python train.py --d_model=192 --n_kv_head=4 --norm="rmsnorm" --positions="rope" --rope_fraction=0.5 --init_std_qkv=0.0434 --init_std_up=0.0434 --seq_len=512
Each number is 128 + 32 x the weight over its row's rms, rounded and kept within 0 to 255. Layers, rows and columns count from 0. The size above them is the row's rms in percent of the matrix's.

# layer 8 attention value, 128x192, rms 0.0999, rows 99-127, columns 0-95
size [107 105 115  99 121 106  99 103 107 116 102 111 102 102 106 105  98 106 102 111 105 107 110 118 105 114  93 107 111]
[[162 102 134  96 174 140 181 186  87 138 125 180 157  97 162 115  96 123 151 132 172 133 120 133 166  61 107  96 130 144 147 119 117  93 165 119 127  77 207 138 126 106 101  83  82  95 103  80 166 137  77 166  77 149  99  94 132 102  72  85 111 145 144 135 168  96  80  58 132  77 131  69 145 104 175 191 121 175  93 101 127 118 126 213 140 194 114 100 136 155 122 111 130 134  99 108]
 [116 135 156 124 177 130  94 135 119  91 128 157 142 136 132 115  75 125 113 136  95 175 138  83 120 120  60 117 112 123 193 129 110 164 151  74  90  81 145 145 128 117 163 118 143 103  97  83 134  83 147  77 152 159 112  85 142 102 121 176 160 144 140 123 114 131  70 124 131 127 126 173 168 119 142 184 133 127  86 127 113 128  97  93 224  99 107 109 183 122  62  87 167 148  94 168]
 [115 120 144 125 144 130 123 130 112 111 160  89 146 124 113 114 119 105 155  66  93 147 106 122 139 162 157 169 102 105 135 107  62 111  71 115 119 156  95 118  55 150 166 130  72 151  96 150 106 128 117 124 122 161 107 171  73  98 126 112 133  95 108 133  60 161 143 200 135  25  73 123 150 122 177 101 145  97 144  99 162   0 106 118 127 160 161 171  93  89 101 213 101 172 156 149]
 [124 123 149  95 120 132  81 126  66 192 164 161 112  92 130 166 133  88 152 156 132 154 184 133 154 170 184  89 134 101 144  78 100 114 131  86 131 129 199  97 123 144 160  89  77 111  98 160  85 151  99  71  90 145 103 174  50 142 142  60 155 123 195 126  67 120 159  84 115 109 143 176 143 147 169 131 145 110 107 171 126  91 131 119 129 118 152  96 135  58 115  89  53 143 144 132]
 [151 101 106 134 125 113 128 107 181  94 144 104 209 193 150 151  78 122 139 102 117 158  79 210 141 125 161 136 124 127 134 128 107 133 124 176 164 130  73 121 136 177 106 163 162 160 103 132 156 130  92 199 102 145 121 212  85 138 117 116 149 150 107 124  99 127  92  93 127 162  80 173 130 134  73 177 140 103 144 175  86  78   1 145  96 123 118 123 159 140 151 175 130 136 140 159]
 [113 114 164  91 150 100 187 115 163 137 107 110 111 123 142  91 137 112 206 155 203 181  55 137 125 126 184 133 123 102  80 108 145  95 122 106  86 135 112 142  99 164 118 122 154 120 122 119 102 133 161 167 135 126 134 123  82 109 126 121 184 111 156 108 148 103 193 129 143  68  83 139  70 152 102  79 126 150 153 155  82 165 156 129 109 167 136  53 134  89 163 106 112  61 152  92]
 [ 62 149 114 132 155 117  66 103 100 118 120  80 168 116 118 116 123 123 131 111 149 127 100  75 139  91 126 154 151 142 142  82 171  71 155 134 135 140 133 206 138 129 124 144 122 103 139 199 127 175 112 120 171 116 176 142 117 165 184 141 169 186 138 143 137  96  92 174 114 137 146 174 163 123 106 149 127  96 111 180 131 134 156  80 164 159 138 103 149 126 143  79 108 141 207 151]
 [121 116  82 165 133 154 159 151 121 125 183 133 123 137 136 179 140 124 106 108  82 139 122 150 130 157 104  93 224 183 222 117 116 104 127 125 111  70 196 127 115 109 104 114 108 136  78 171 139 112 149 118 125 158 129 101 124 107 152 156  86 128 109 143 137 119 170 126 126 118 122  93 149 134 122 223 219  65  66 110 104 182 238  83 180 117  96 114 148 134 150  42 143 147 131 128]
 [149 124 127 158 133 122 122 105 119  87 112 122 172 116 105 151 102 146  93 114 159 101 102 109 128 104 121 146 132 150 195  85  93 132 108 190 142 118 155 224 117 144 125 137 132 160 141 135 140 172  91 158 142 121 142  81 178  61 102 120  92 115  91 118 159 141 134 136 141 131 104  46 189 174 125 191 111 122 172 137 134 170  92  87 126 117  95 148 111 146 148 138 135 143 142 137]
 [113  51 163  98  87 143 133  98 132  69 136 118  76 111 119  95 173 132  42  70 130 144 108 163  74 171 148  98 160 112 119 121 140 167  75  99 140 118 182 153 111 128 142 127 122 180  70  90 118 167 138 148  99 117 109 138  98  82 138  72 124  75 162 143 118  90 136  92 121 179 100  92 129 107 124 104 136  57  67 130  78 112 125 153 124 100 127 168  86 147 112 195 108 110 179  99]
 [143 136 124 103 165  95 156  95 154 133 127 113 127 153 152  97 144 157 242 147 145 158  70 210 170 132 171  87 126 136  98 175 156 101 121 105 104 122 124  75 119 112 127 110 121 148  74  79 161  90 167 143  86 109  74 121  64  64 115 140  40 116 113 164 155  99 168 165 136 133  78 127  74  64 105 111 121 136 182 144 104 155 150 124 120 121 176 147 144 125 132  92 137  89  84 163]
 [132  81 149 146  97 100 112 125 114 135 154 129  86  84 114 134 144  95 136 197 134 156 143 253 103 168 196 132 170 128 138 151 125 139  75  98 154 101 150 150 113 119 113 133 158 175  81 107 139 122 105 128 113 110 165 139 155 111 170 124 104  78 136 168 163 122 126 138 147 159 148  89 127  96  90  71 123  56 135 102 122 171 171 105 154  85  98 155 104 133  94 114 125  75 156 124]
 [157 160 124 125 139 147 149 121 125 142 113 109 134 130 153 171  82 181 193 119 148 148 101 149 129  71 163 128 104 116  70 194 147  73 113 130  73 127 103 109  87 128 115 108 165 117 135 125 150 136 131  82  98 125 170 163 105 103 121 187 141 166 123 123  94 140 110 135 134  98 196  98  98 118 111 151  80 101 188  67 120 119 165 118 160 116 158 112 111 121 103 148 103 110 152  87]
 [121 171  91 157  97 131 107 139 128 170 116 158 153 160 166  86 145 148 127 188 163  97 151 138 109 140 126 125 101  85 180 129 102 104 198 147 146 158 170  93 129 176 119 129 161  73 110 139 153 126 123 163 120 129  89 101 147 164 140 147 173 204  83 155 187 136 140  52 106 137 156 185 153 132 100 134 135 191 135 151 115  99  28 125  68 101 173 134  76 151 160 120 106  98  97 115]
 [151 108 130 156 108 126 105  75 167 142 132 112 125 130 123 158  92  73 126  77 148 103 121 110 149 100 182 104 145 123 109 124  85 140  99 100  83  48 105 150  73 172 130 152  59 154 160 130 121  67 140  90 146 158 131 201 167  71 132 178 112 150 135  98 124 115  92 128 109 111 167 131  77 144 175 109 117 151 136 176 204 121 107 120 171 149 117  67 129  99 101 141 123 152 137  58]
 [142 146 103  95 174 119 138 157 162 176 104 109 129 151 116 159 129 194 159 102 196 109 125 153 116 136 124 156 191 101 110 129 100  95  82 115 134 126 134 106  63 143 127 129 128 140 119  93 105 104 118 136 101 146 153  80 154  89 168 167  86 125 149 152 105 103 191 124 124 112 169 110 143 118 148 160  24 102 130 106  99  60 143 151 161 119 183 148 114  94 135 119  90 181 144  79]
 [169 138 109 131 175 168 183 133 172 133 156 150 112 105  96 140 133  95 141 102 110 152 144 151 153 123 178 147 188  92 126 187 149 104 122  87 150 114  57 142 137 128 130 148 144 154 162 117 156 124 148 133 118 120 168 130 196  73  94 135  45 143 115 106 128 124 207 125 128 128 114 165 102 108 122 135 116 112 221 133  99 169 145  63  93 108  53 169 209 142 135 101 147 155 109  63]
 [139  93 134 118 109 129  94  74 132 137 127 136  64 113  98 195 122 164 131 166 115 149 144 102 164 131 130  62 130 111 174 128 176 152 112 133  92 193  97 162 154 147 119 131 102 118 103 138 143  88 167  67 124 139 155  70 144 153 137  84 100 139 132 116  98 170 182 148 147 101 219  95 148  89 106 117 143 137 138 138 150 149 141  56  24 114 135 106 118 155 133 151 139 101 124 115]
 [145 121 114  99 106 118 121 113 168 139  82 147 162 172 142 138 126 182 137 131 145  46 111 190 149 122 116 116 118 129  82 154 135  80 132 137  93 115  78  74 113 106 132 104 102 145  87  92  76 141 172 147 114 102 193 133 105  82 134  95 127 113  92 142 122 114 146 132 111  98 166 132 121 129 157 118 109  86 187 111 166  89 110 116 165 117 141 200 108 144  82 176  80 188 128 144]
 [109 104 132 121 158 121 106 106 162 126 137 121 114 133 123 112 115 162  90 171 182 191 137 143 163 162 103 139 135 108 112 157 128 157 106 140 149 160  93 235 133  91 159 100 141 100 164 126 102  95 144 100  95  83 128 123 134 144 209 125  80 115 121  90  68 129 150 113 154 143 137 166  99 148 141 143 150  58  83 159  71  74 142 128  82 120  80 112 155 155 145  58  87  73 111 104]
 [ 94 148  72 121 118 127  84 155  85 108 156 155 199 120 111 162 105 113 187 173  82 102 150 151 177 206 127 166  95 123 142 152 177 115 185 160  92  98 154  79 178  93 136  97 118 106 102 141 140 140 167 187 154  82  78 121 102 189  61 125  91 131 151 128  99 119 178  94 120  87 159 182 103 124 140  91  86 170 160 172 151 109 104 143  93 130 105 124  97 140 134  94  53 119 132  88]
 [174 101  74 133 141 133  87 129  10 159 150 121 118 101 204 125 145 161 138 179 172 154 154 137 138 124 186 113 159 158  71 125 125 116 178  99 144 128 140 182 148  69 112  97 128  99 170 138  94 102 144 165 163 140 117 135 188 157 156 149 117 126 169 104 161 114 169  96 122 151 180 105 137 127 134 137 108 162 114 158 101 149 154 170  66 135 134  89 116 125 123  75 103 126 112 111]
 [175 169 101 115 106 114 113 119 115 162 156 139 106 121 128 145 153 143 146 154 150 149 151 156 132  41 157  93 191 106  91 145 137 133 117 113 138 134 111 101 155 119  86 175 192 134 178  88 141  90 129 120 114 160 134  93 144 123 184 202 156  82 123 136 134 169 168  89 127 162 156 192 109  95 155 153 119 155 177 108  89 151 102 141 134  88 172 174 104 165 171 199 138 148 174  73]
 [ 89 115  82 130 161 114  89 170 106 107 124 138 163 143  93 120  96 130 131  95 137 160 200  59 127 107 178  87 133 133 116 162 119 150 165 156  96 154  81 143 111 148 108 117 165 184 125 128 107  88 161 148 100 157 131 154 113 138  71 153  99 199 107  85 113 124 165 120 130  61 186 112 162  92 198 118 255 100 205 146 166 165 102 160 144 106 159 131 156 135 140 145 136 187 111 156]
 [135 147 113 105 144 124 140 147 135  76 143 119 200 110  99 188 141 117 138 127  98 114 197 109 155 101 132  93 151 129 231  78 109 152 122 194  93  38 106 153 200 110  94 115 173 138  94 115 140  56 119  69 142 149 149  95 154 152 111  93  59 104 112  93 125 118 147 181 119 181 158 118 125 150 141 153 160 147 117 131 137 151  96 118 194 150 167 110 121 123  83 136 170 121 159 163]
 [152 113  88  91  97 140 132 138 185 149 119 109 133  94  88 142  87  99 202 156 127 110 124  72 120 149 107  93  95 107 142 106  57 106 163 134  99  84 115  97 136 139 149  82 106 113  91 162 114 131 102 109 150 182 128 146 151 115 125 101 195 164 157  73 119 128 217 111 119 114 128 127  55 142 136 140 118  99 183 139  92 114 110 107 111 136 129 151  79 114 115 130  95 177 210 151]
 [ 65 114  98 106 156 100 157 106  88 179 136 112 112 171 168 109 144  88  68 186 131 109 148 126 145 126 123 158 111  95 174 129 114 109 140 154 106 112 146 113 166 106 109  71 129 119 145 140 125 146 112 110 139 134 173 131 134 159 149 128 179 156  96 108 132 121  61 173 111 120 100 162 135  81 113 113 146 158 125 153 134  74 164 142 131 190 153 145  83 121 116 113 100  82 114 184]
 [151 166 117  89 111  82 166 106 144 165  83 157 126 118 147 146 142 144 113  74 141  86 115 187 151 134 118 165 168 112  81 175 141  81  13  80 122 169  97  62 120 125 130 138 125 135 121  74  87 166 162 109 193 107 156 148 114  79 118  75 144 119 122 158 134 128 229  99 114 150 151 128 109 117 112  59  17 132 177  87 162 123  98 120  86 128 148 172 117 118  93 177 139  98 157 160]
 [178 111 187 134 143 163  46 171 112  75 113 136 136 122 106 154 115 197 107 100 128 136 142 152 124 184 106 156 127 139 130 128 112 151 159 129 101 145 145 142 140 132 129 106  96  77  74 117  69 119 127 149 127 146 123 111 147 169 116 180 112 118 134 118  91 174 137  79 128  53 114 111 155 123 121 136  25  79 146 171 160 188 110  66 161 129 169  86 133 135 104  73 125 150  85  54]]
# layer 8 attention output (transposed), 128x192, rms 0.101, rows 99-127, columns 0-95
size [102 100 107 100 112 106  96  98 103 104 100 102 102  94 100  99  92 102  96 104 102 106 105 112 102 106  90 104 108]
[[120  98 147  62 108 111  90 144 163 116 108  54 101 152 128 130 152 119 128 121 108 168 125 136 152 107 188  80  85 101 102 142 176  92 163 113 162 153 104 114  76 153 172 104 143 107 163 167 129 120  69  86 108 114 138 194 146 125 151  94 103 153 135 126 140 158 104  95 197 123 177 207 118  39  98 139 110  52 122  89 127 165  66  93 107  98 149 113 121 153  83  94 119 134 180 110]
 [ 92 129 120 125 183 141 129  90  77  76  93 173 112 135 153 127  64 144 163  79  97 144 138 113  94 138 142  66  73 150 110 152 175  80 131 108 108 124 140 174 152 172 131  96 110 143 128 149 121 152 177 102 118 150 128 114  96 163  74 106 133 140  63  98  95 113 125  86 126 106  98 167 108  83 123 121 122  84 108 123 105 133 125  69 133 160 134 139  75 186 139 131 125 156 172  94]
 [141  81 170 177 191 157 116 103 144 123 184 143 133 129 118 114 139 141 102 170 146 103 176 138 166 142 106 126  89 127 147 124 147 180 120  95 130  93 110 150 157 143 125 174 102  67 120 141 100 154 111 120 127 176 162 105  97 129  85  93 108 152 108 117 144 103 173  80 255 135 160 103 187 192 119 154 129  61 107 147 167 162  92 140  83  96 133 112 135 136 162 138 118 128 113 186]
 [ 81  91 158  84 142 119 143 139  84 127 163 148 139 127 127 117 161 111  91 172  44 121  78 137 109 169  88 113 154 194 144 158 175 142 123 140 146  81 158 151  95 150 153 139 146 155 105 143 126 179 107 173  94 120 181 140 122 109  89 144  98 151 179 170 153 178 180 123  48 115 134 165 186 126  79 156  91  86  95 121 192 142 147 116  93 108 159 145 164 176 132  92 117  88  92 111]
 [113 101 140 149 107 139  65  98 127 130 141 117 149 127 128 109 134 149 178 134 106 142 125 145  85 113 112 138 120  64 168 181  93 129 120 132  92 106 163  99 121 175  85  83 163 211 187 146 136 105 142 105 170 142 148 129 144 112 100 103 116 153 161 135 140  91 143 138 180 136 103 104 143 176  57 144 154 133 150 134 139  98 105 126 137 133 163  94  97 157  41 126 101 144 106 169]
 [121 197 135 135 100 105 171 188 169 129 169 154  99  96 122 156 128 154 145  91 131 140  83 102 108 129 120 156 147 103 113 170 163 126  99 120 112  64 182 142 100  91 116 135 166 170 168  81 150 129 125  89 103 155 136 107 144 133 100 127 128  84 172 119 206 159 120 173  72 141 177 104 174 108 136 142 113 155 102  83 167  75  92 115 211 134 171 130 160 170 134 177 100  99 119  98]
 [ 83 162  69 136 113  81 153 114 145 140 154 149 120 126 157  60 104 188 170 151 109 141 112 132 126 114 153 169 130 118 190 148  95 187 116 114 169 149 143 124 106 105 147 130 127 156  85 143 164 129 184  71  95  75 143 135 108 177 140 119 149 152 164 167 142 135 145 114  82 167 112 121 118 153  79 125  94 132 134  85 131 140 104 154  61  67  76  57 107  79  42  93 115 159 121 121]
 [110  91 157 103 154 171 192  87  70 139  83 145 121 140 127  78 103  40 145 113 144 202  83 130 104 141 140  75  97 132 155 145 112 137 176 103 137 156 112 115  72  73  87  89 108 137 144 106 187 122 149  90  66 121 111 148 104 103 125 160  99 186 125 178  95 129 173 157 160 120 121 100 130  76 119 151 129 103 106 102  99 151 215  81 129  64 155 123 175  79  77 121 136  82 128 143]
 [131 120  53 138 125 176 135 124 154  80 128 122  94 162  98 137 152 148 158 167 128  95 136 124 194 149 133 109 148 104 160  93 134 180 156  99 162 138 116 111 114 126 121 102 187 135 199 125 186 122  39  98 171 136 148  98 145 103 153  78  76 198 147 127  86 154 180 149 184 139 145 121 104 103 129 124 137 140 110 114  96 195 155 137  89 142 103 126 133 111  63 122 157 177 122 150]
 [ 95  71 211 231 150 188 144 179 113 161 136 143  78 145 141 191 116 145 120 167 122 117 102  89 165 122  90 158 106 121  94 148 164 105 147 100 123 131  64  51 184 147 113 131 124 126 118 180 125 157  98  98 121 182 157  69 151 141 124 114  21 128 105 179  83  53 154 157  38 117 154 132 124 127  88 168 167 129 149 136 137 162 145 102 122 153 154 126 155 158 213 134  77  90 136 107]
 [138 138 149 128 117 132 106 158 129 120 180 118 167 106 131 172 160 110  56  89 126 136  62 108 109 161 134  89 123  51 121 140 175  98  90 130  98 134 128 177 135 136 128  90 149 173 164 133 119  63 161  74 100 145 134  84 112 170 124 129 143 130 111 128 140  82  92 149 107 170 181 121 104 138 108  88 130 149 115 134 129 100 118 146 158 105 161  93 136 152 116 142 181 111 137 175]
 [ 63 148 130 133 150 105 134 120  90 163 143 121 113  84 121 152 168 133 116 130 120  49  99  94 101 136 104 163 155  99 140  77 159 152  71 140 125 120 111 153 138 108 126 141 187 114  99 156 157 146 138  85 122 167 191 164 135 168 162 118 105 129 117 144  67  94 178 196 129 108 128 167 139 117 163 126 176 152 121 153  93 133 186 181  60  95  96 143 206  96 152 145 125 115 110 135]
 [122 169 115  89  99 132 115 184  77 153 137  95  98 122 165 122 127 116  60 123 133  92 124 124  78  68 140 123 223  53 151  98 128 103  86 122 105 131 160 159 104  47 102 126 152 118 135 123 124 134 142  93 125 104 114 183  89 119 190 152 180  87  94 139 131 121 125 135 255 156 123 135 138 174 159 104 140 147 150 122 142 102 114  84 155 115 117 149 102 103 161 129  79 122 134  85]
 [169 113  65 120  85 128 119 146 145 102  81 140 142 137 117 141  74 173 146 201 113 119 156 177 122 144 165  94 172  82 117 134  80 148  89 148 124 170 156 165 185 134 114 135 173 187 171  87 180 128 206 148 162 128  78 129 132 133 119 164 157 106 150 134 124 119  88 128  57 156 133 179 127 132 166 153 110 165 132 154 130 166 127 173 121 147 145 114 150 169 104 136 137 165 123  93]
 [129  96 100 149 132 136  93 134 132 173 127 148  97 137 131  88 175  72 143  99 153 162 152 137 127  37 166 130 121 132 125 134  72 147 131 102 137 125 148  72  71  97 184 153 119 107  97  91 133 130 158 107 125  85 112 131 110  73  82 127 151  87  94 118 161 163 107 100 147 109 112  77 149 180 109 102 115 117 141 160  86  77 153  94 100  75 150 128 107 113  69 154 113  27 109  89]
 [ 94 132 105  93 114 162 115 117 139 142 108 148  76 155 113  92 119 101  46 132 163 193 141 122 169 123 129 135 144  95 151  70 104 112  98 116 114 146 125  90 120  96  84 114 147  67 103 132  81 127 119  61 119  78  97 138 127  95 157 126 146 126 135 169 128 120 127 107 204 217 189 155 145 114 182 112 176  87 109 154 125 101 171 135 132 125  92  74 125 120 133 170 127 147  98 164]
 [127 139  75 137 116 148 102 130 110 161 113 118 116 109 152 148 114  95  95 122 155 232 121 141 114  88  85 149 134 104 146 113 100  62 108 135 139 145 117 167 126 107 104  95 148 129 103  94  70 163 117 153 179 145 136 150 131  85 121  94 112 131 130 127 154 135  86 124 207 128  89  61 116 121 131  86 186  86 136  73 137  39 176 149 206 140 105 126 119 130 149 164 152 105 124 163]
 [140  88 129 158 130 189 148 165 162 148 130 133 171 114 116 142 161 153 121 104 134 104 157  52  97 153 100 158 199 136 127 150 184  99 124 184 126 191 129 152 171 100 148 112 159 117 100 117 114 144 129 107 125 172 136  93 104 135 112 121 149  62 151 101 111 172  79 164  39  62  93  98  59 154 123 102  79 133  93 149  95  79 132  63 128 125 136 133 175 111 145  90 149 126  55  63]
 [105 123 167 175 154 147 122 138  84 155 134 147  94 135 108 122 134 116  65 180  99  85 127 121 150 113  99 138 137 138 120 148 173 119 125 132  84 117 142  77 164 116  78 119  85 122 108 151  74 184 133 102 147  55 161 191 176 102 168 159 150 123 120 169 151  83 106 102 209 150 128 123 150 165 150 133 152 118 149 173 102 111 168 113 207 170  90  72 129 100 154 156 148 151 148 103]
 [121 123 143 176 149 119  88 184 132 120 111 137 132 152 147 156 127  64  73 105  86  72 113  89 120 183 110 176 140 160 143 112 117 100 131 138 109 126 167 128 196 138  91  38  98 150 124  88 106 143 146 168  85 139 112 133 194 122 116  55 149 162  96 181 124  82  92 145 254 109 135 126 133 185 160 143 177 158  80  83 142 103 144  96 133 115  71 192 102 141 159 131 182 144 129 106]
 [150  75  95 155 105  82 151 115 106 100 124 116 176 105 137  91 142 176 125 146  65 127 183 118 148 130 109 131 156 176  62  82 184 104 138 141 141 131 151 170 146 153  89 121 116 174 106  56  94 150 140 186 149 145 109 145 129 115 118 126 134 145 112 163  96 138 141 131  71 134 164 163 149 130  89 123 109  60 141 117 151 111 174 175 168 131 139 128 122 141 163 112 127 170 192 148]
 [158  80 148 154  89  60 142 193 149 159  74 108 106  99 163 166 122  96 148  76 123 126 169 154 155 166  81 122 113 143 135 111 102 124 114 187 144 130 138 139 103 107 135  96 110 121  60 117 134 116 187 118 117 136 138 157 104 108 150 125 132 114 186  90 126 172 177 193  59 150  98 134 116 104 158 119  99  98  72 112 123 129 144 155  97 113 137 171 140 109 103  58 124 117 158 116]
 [155 111 139 100 114 163 110 105 132 196 108  85 106 125 128 201  67  99 102 125 168 136 137 181 111 141  60 158 146  90 157 104 148  85 100 181 136 151 165 131 133  96 117 109 124 138 126 124 141 125 124 148 144 126 141 101  88 116 153 148 114 121 146 113 138 153 110  99 143 134 100 135 213 113 180 155 180 174 104 117 111 102 180 175 207 126 105 142 150 112 198 107  54  87  97 119]
 [109 160 133 124 163 118 182 132 117 164 148 148 117  94 138 165 119 149 124 128 147 143 206 142 157 143 143 120 165 157 175 130 120  95 148 187  66 172 168 146 138 110  97 138 124 136 104 133  62  82 164  94 189 106 216 170  80 127 144 106 144 129 133 101 108 153 124 151 181 129 117 120 142 149 124 130 128  14 130 131 118 126 102 159 183 147  57 154 128 176 120 111 152 118 105  86]
 [106 106 182  92 123 136 150 100 112 165 138 179 135 102  82 102 120 114 157 127 116  77 168  66  91 123 141 134 129 172 103 109 145 122 161 179 100 154 125 139  70 167 136 134 165 162 133 107 135  89 172  92 169 133 180 132 113 145 164 145 130 121  82  78  71 133 130 115  83 132 141 133 119 119 162 106 170  79 138 129 106 147 114  99 135 132  96 110 131 102  92 144  87  87 124 142]
 [166  78 176  95 136 152 168 167  63 127 108 133 106 118 118 136  90  90 132 173 108  74 185  93 112 153 106 152 215 142  88 167 112  68 113  80 133 111 143 103 122 131 128 207 117 134 148 131 139 167 134  73 161 123 120 164 115  76 150 146 127 102 109 157 171 128 103 138 117 159 147  86 130 117 130 182 118 123 158 104 109  87 122 126 160 166 146  84 121 112 123 176 118 101  68 131]
 [110 102 147 152 126 128 173 114 115  70 138  86 146 132 106  80 113 150 164 105  96 109 156 114  96 187 126 108  14  97  88 153 112 159 109 143 175 102 130 159  97 180  77  85 144 114  77 143 138 160 217  82  97 100 120 149 124 126 108 112 138  99 166 176 143  88 179 157 101 134 162 144 131 187 142 155 104 107 104  78  98 163 123 133 109 109 126 152 152  92 144  71 102 146 135  59]
 [135 134 119 162  99  87 162 146 104  96 100  94 118 139  87  66 139 185 105 116 148 162  90 153 129  81 130 151 140 118 127  92 192 112  46 141  97 106  76 152 120  93 130 143 135 123  87 184  86 160 100 158 174 167 108 100 146 127 166 136 152  65 156 107 174 103 143 135  56 181 112  75 145 121 113 121 132 144 161 130  90  54 147 139 163 159 146  61 107 170 169 193 145  96 164 173]
 [102 121  96 126 163  93 146 183 130 152 150 144 114 163  98  92  77 129 119 135 140 150 137 114 141 112 129 112 120 192 165 147 125  61 119  90 111 124  87  97 160 115 149 107 143 153 117 108 118 112 115 101 187 116  47 219 154 152 101 101 155 137  77  83 103 212 118 126  93 130 153 177 128  84 140 164 100 121 132 162 100 123 137 156  60 118 150 137  95 146 139 148 117 176 152 180]]
# layer 8 MLP gate, 384x192, rms 0.076, rows 0-4, columns 0-95
size [ 98 101 100  97 104]
[[ 40 130 116 107 106 119 128 144 120 116 111  92 138 150  92 124 138 111 139 197 164 160 135 175 143 162 131 122 144  51 167 115  89  88 150 117 125 136 178 165 131 126 113 165  62 129 146  73 112 107  98 122 157 120 168 140 102 149 172 119 141 118 175 117 147 133 150  92  93 144 174  89 116 167 162 164 135  64  76 212 135 114 137 155 169 118 141 114 133  66 158 136 141 138 144  83]
 [153 119 149 141  75 153 142 115  62 111 117  71 106 208 198 198 148 134 102 160 150 111 117 108  89 146 116 171 120 125 171 145 121 119 127 177 129 103 147 110  75 229 144 107  97  89 140 162  77 131 147  91  89 122  97 170 154 174  79  98 129 146 134 158 159  85  90 119 113  84 134 180 172  55 105 137 131  85 106 146 110 113 118 119  79 124 120 173 165  87 123 187 166 143  96 107]
 [ 84  74 102  90  74 119 148 131 142 180  96 153 124 119 139 132  81 161 147 127 141 155 178  80 121 188 155 139  91  97 137 167 158 168 128 150 143 133 133 156 130 168 111 132 120 158 132 122 166 135  60  80  82 135 140 167 105  61  65 129 139 131  90 115 147 115 109  99  86 148 138 181 183 129  85 132 104 131 119 161 144 126 135 110  92 110 142 138 108  97 137 131 115 128 170 141]
 [179 142 159 123 141  98  95 116 124  88 160 139  80 120 105 107 142 166 176  98 199 102 147 154 153 103 165  85 119 105  95 150 109 129  46  82 148 142 129  59 100  81 100 149  93 144 154 103 161 180  67  86 124  94 173 102 161  80 127 129 153  93 123  78 118 122  65 144 122 120 156  64 148 123 126 154 116 136 145 128 106 115 100 158 133 107 147 156 204 131 147 124 158 136 188  72]
 [141 148 115 148 131 118 101 128 119 143 175 129 116  70 118 151 166 160 140 142 116 110 158  72 114 127 110 132 153 116 138 214 149 112  94 151 141 129 204 121 141 136 108  99 193 146 176 144 154 144 155  89 150 173 102  56  98 131 111 100 143 123 166 144 146 154 152 162 139 146  73  82 176  88 129 121 160 100 147 131 117 151 110  82 127  98 115  82 118  65 160 110 178 130 142 142]]
# layer 8 MLP up, 384x192, rms 0.0763, rows 0-4, columns 0-95
size [ 96 101 101  99 100]
[[126  88 100 141 107  79 140 130 112 161  88 105 170 146 161  95  85 183 135 201 164 130 111 107  87 130 116 114 143 119 143  83  64 117  84 121 112 153  80 132 184 144 158 150 133 149 158 135  75 125 113 121 143 109 152 138 108 150  62 144 165 180 156 152 123 184  99 157  87 150 173 144 144  75 159 114 117 101 139 128 157 158 129 110 126  99 138 155 161 194 125 105 139 176 101 134]
 [113  66 127 169 114 128 141 170  82 143 156 149  88  82 124 141 161 109 106 177 125 141 147 108  93 172  95 183  77 126 159 119 125 127 153 116 210 139 137 102 114 178 181 123 138 165 122 168  83 186 122 127  89 149 154 111 129 116 162  69  92 152 112 175 130 136 184 147 133 164 114 137 190 167 169  91 137  79 109 134 131 139 104 137 118 105 115 137 127 107 166 156 127 124  93 125]
 [ 41 102 110 175  63 137 133 116 187 118 179 113 152 142 151  93  83  79 178 119  72 124 159 183 153 106 127 160 188 123 118 162 135 124 106 149 157  98 135 151  55 137 169  96  97  98 159  97 150  85 194  87 124 107  75 121 103 136 170 100  83 133 171 133 101 105 140 117 139 191 138 123 103  53  94 121 171  77 124 144 123 113 122 111 146 156 114 102 134 131 119  66 164 143 135  94]
 [139 102 150 168 130 119 123 184  96 164 193 124 125 162 124  93 147  80 172 147 111 101 129 159 124 139 177 149 106 110 179 115 114 179 147 125 184  85 125 153 172 123 115 132 112 149 110 125 120  95  87 133 103 110 148 145  84 127 142 118 159 158 168 104 134  92 150 129 179 162 121 188  83 166 100 106  81 101 138 122 151  98 214  94 135 170 144 144 125 176 145 139 112 149  78 128]
 [114 153 147 138 184 164 126 161 134 111 139 158 153 137 158 140 167 152 157 139 134  83 177 180  97 188 159 121  24 133 161 155 120 114  87  99 156  77 158  71 148 148 113  55 115  95 143 108 161 139  95 113 139 160  82  50 183 171 130  93 130 131 111 155 111  81  94 137  81 144 128 137 135 164 100 186  63 180  64 112 153 126  99 164 109 155 125 126  27 137 141 129 131 131 166 133]]
# layer 8 MLP down (transposed), 384x192, rms 0.0993, rows 0-3, columns 0-95
size [ 99  99  99 101]
[[154 122 207  89 145 117  91  97  89 132  84 133 162  90  22 143 148  80 139 107 189 139 144 154 137 107 153 103 136 126 123 146  64 149 107 149  84 113 161  99 165 150  83 116 103 100 164 148 117 163  92 126  55 112 234 104 135 171 128 144  73 105 108 190 135 165 120 113  63 131  74 117 141 136 133 150 119 177 141 108 156 156 137  82 166 118 124  86 111 122  64  76 109 183 106 128]
 [180 119 138 142 140 114  59 140 138 117 155  93 104 130 125 116 115 172  62 172 127 128 153 200  80  94 107 175  77 148 118  57 102 146 199 113  83  90 133 134 107 139 142 106 169 137 149  82 150 203 180 136 103 137 132 108 134 135 134 147 105 121 130 154 162 109  96 113 147  78  52 196 123 122 173 167 123 118 140 134 142 143  73 126 127 111 103 121  93  65  97 146 111 157 157 131]
 [120 102  92 105  98  97 151 195 100 166 135 168 106 101 170 145 117 165 156 101 143 174 124 137  90 127  79 137 139 131 110 118 116  86 184 151 150 183  80  96 166 124 100 102 159  96  83 111 135 105 113  73  98 118 128 139 136  88 129 164 112 128  90 144 142 109  99 125  57 159  88 158  98 101 154 144 122 157 112 105 120 171 158 150 158 119  70  90 109  78  97 158 141 125 160  99]
 [148 127 157  73 118  95 168 101 142 127 152 128  84 174 153 130 146 127  86 130 108 135 116  84 129 119 128  82 109 131  86 112 130 122 166 103 144 110 145 148 165 109  89  60 135 133 154 122 105  83 173 147 100 108 148  95 151 112  29 184 113 138 102 116 148 140 152 142  22 124 161 145 172 150 131 156 163  84 139 146 113 168 123 128 167 107 151 168 125  65 115 171 149 102  99 182]]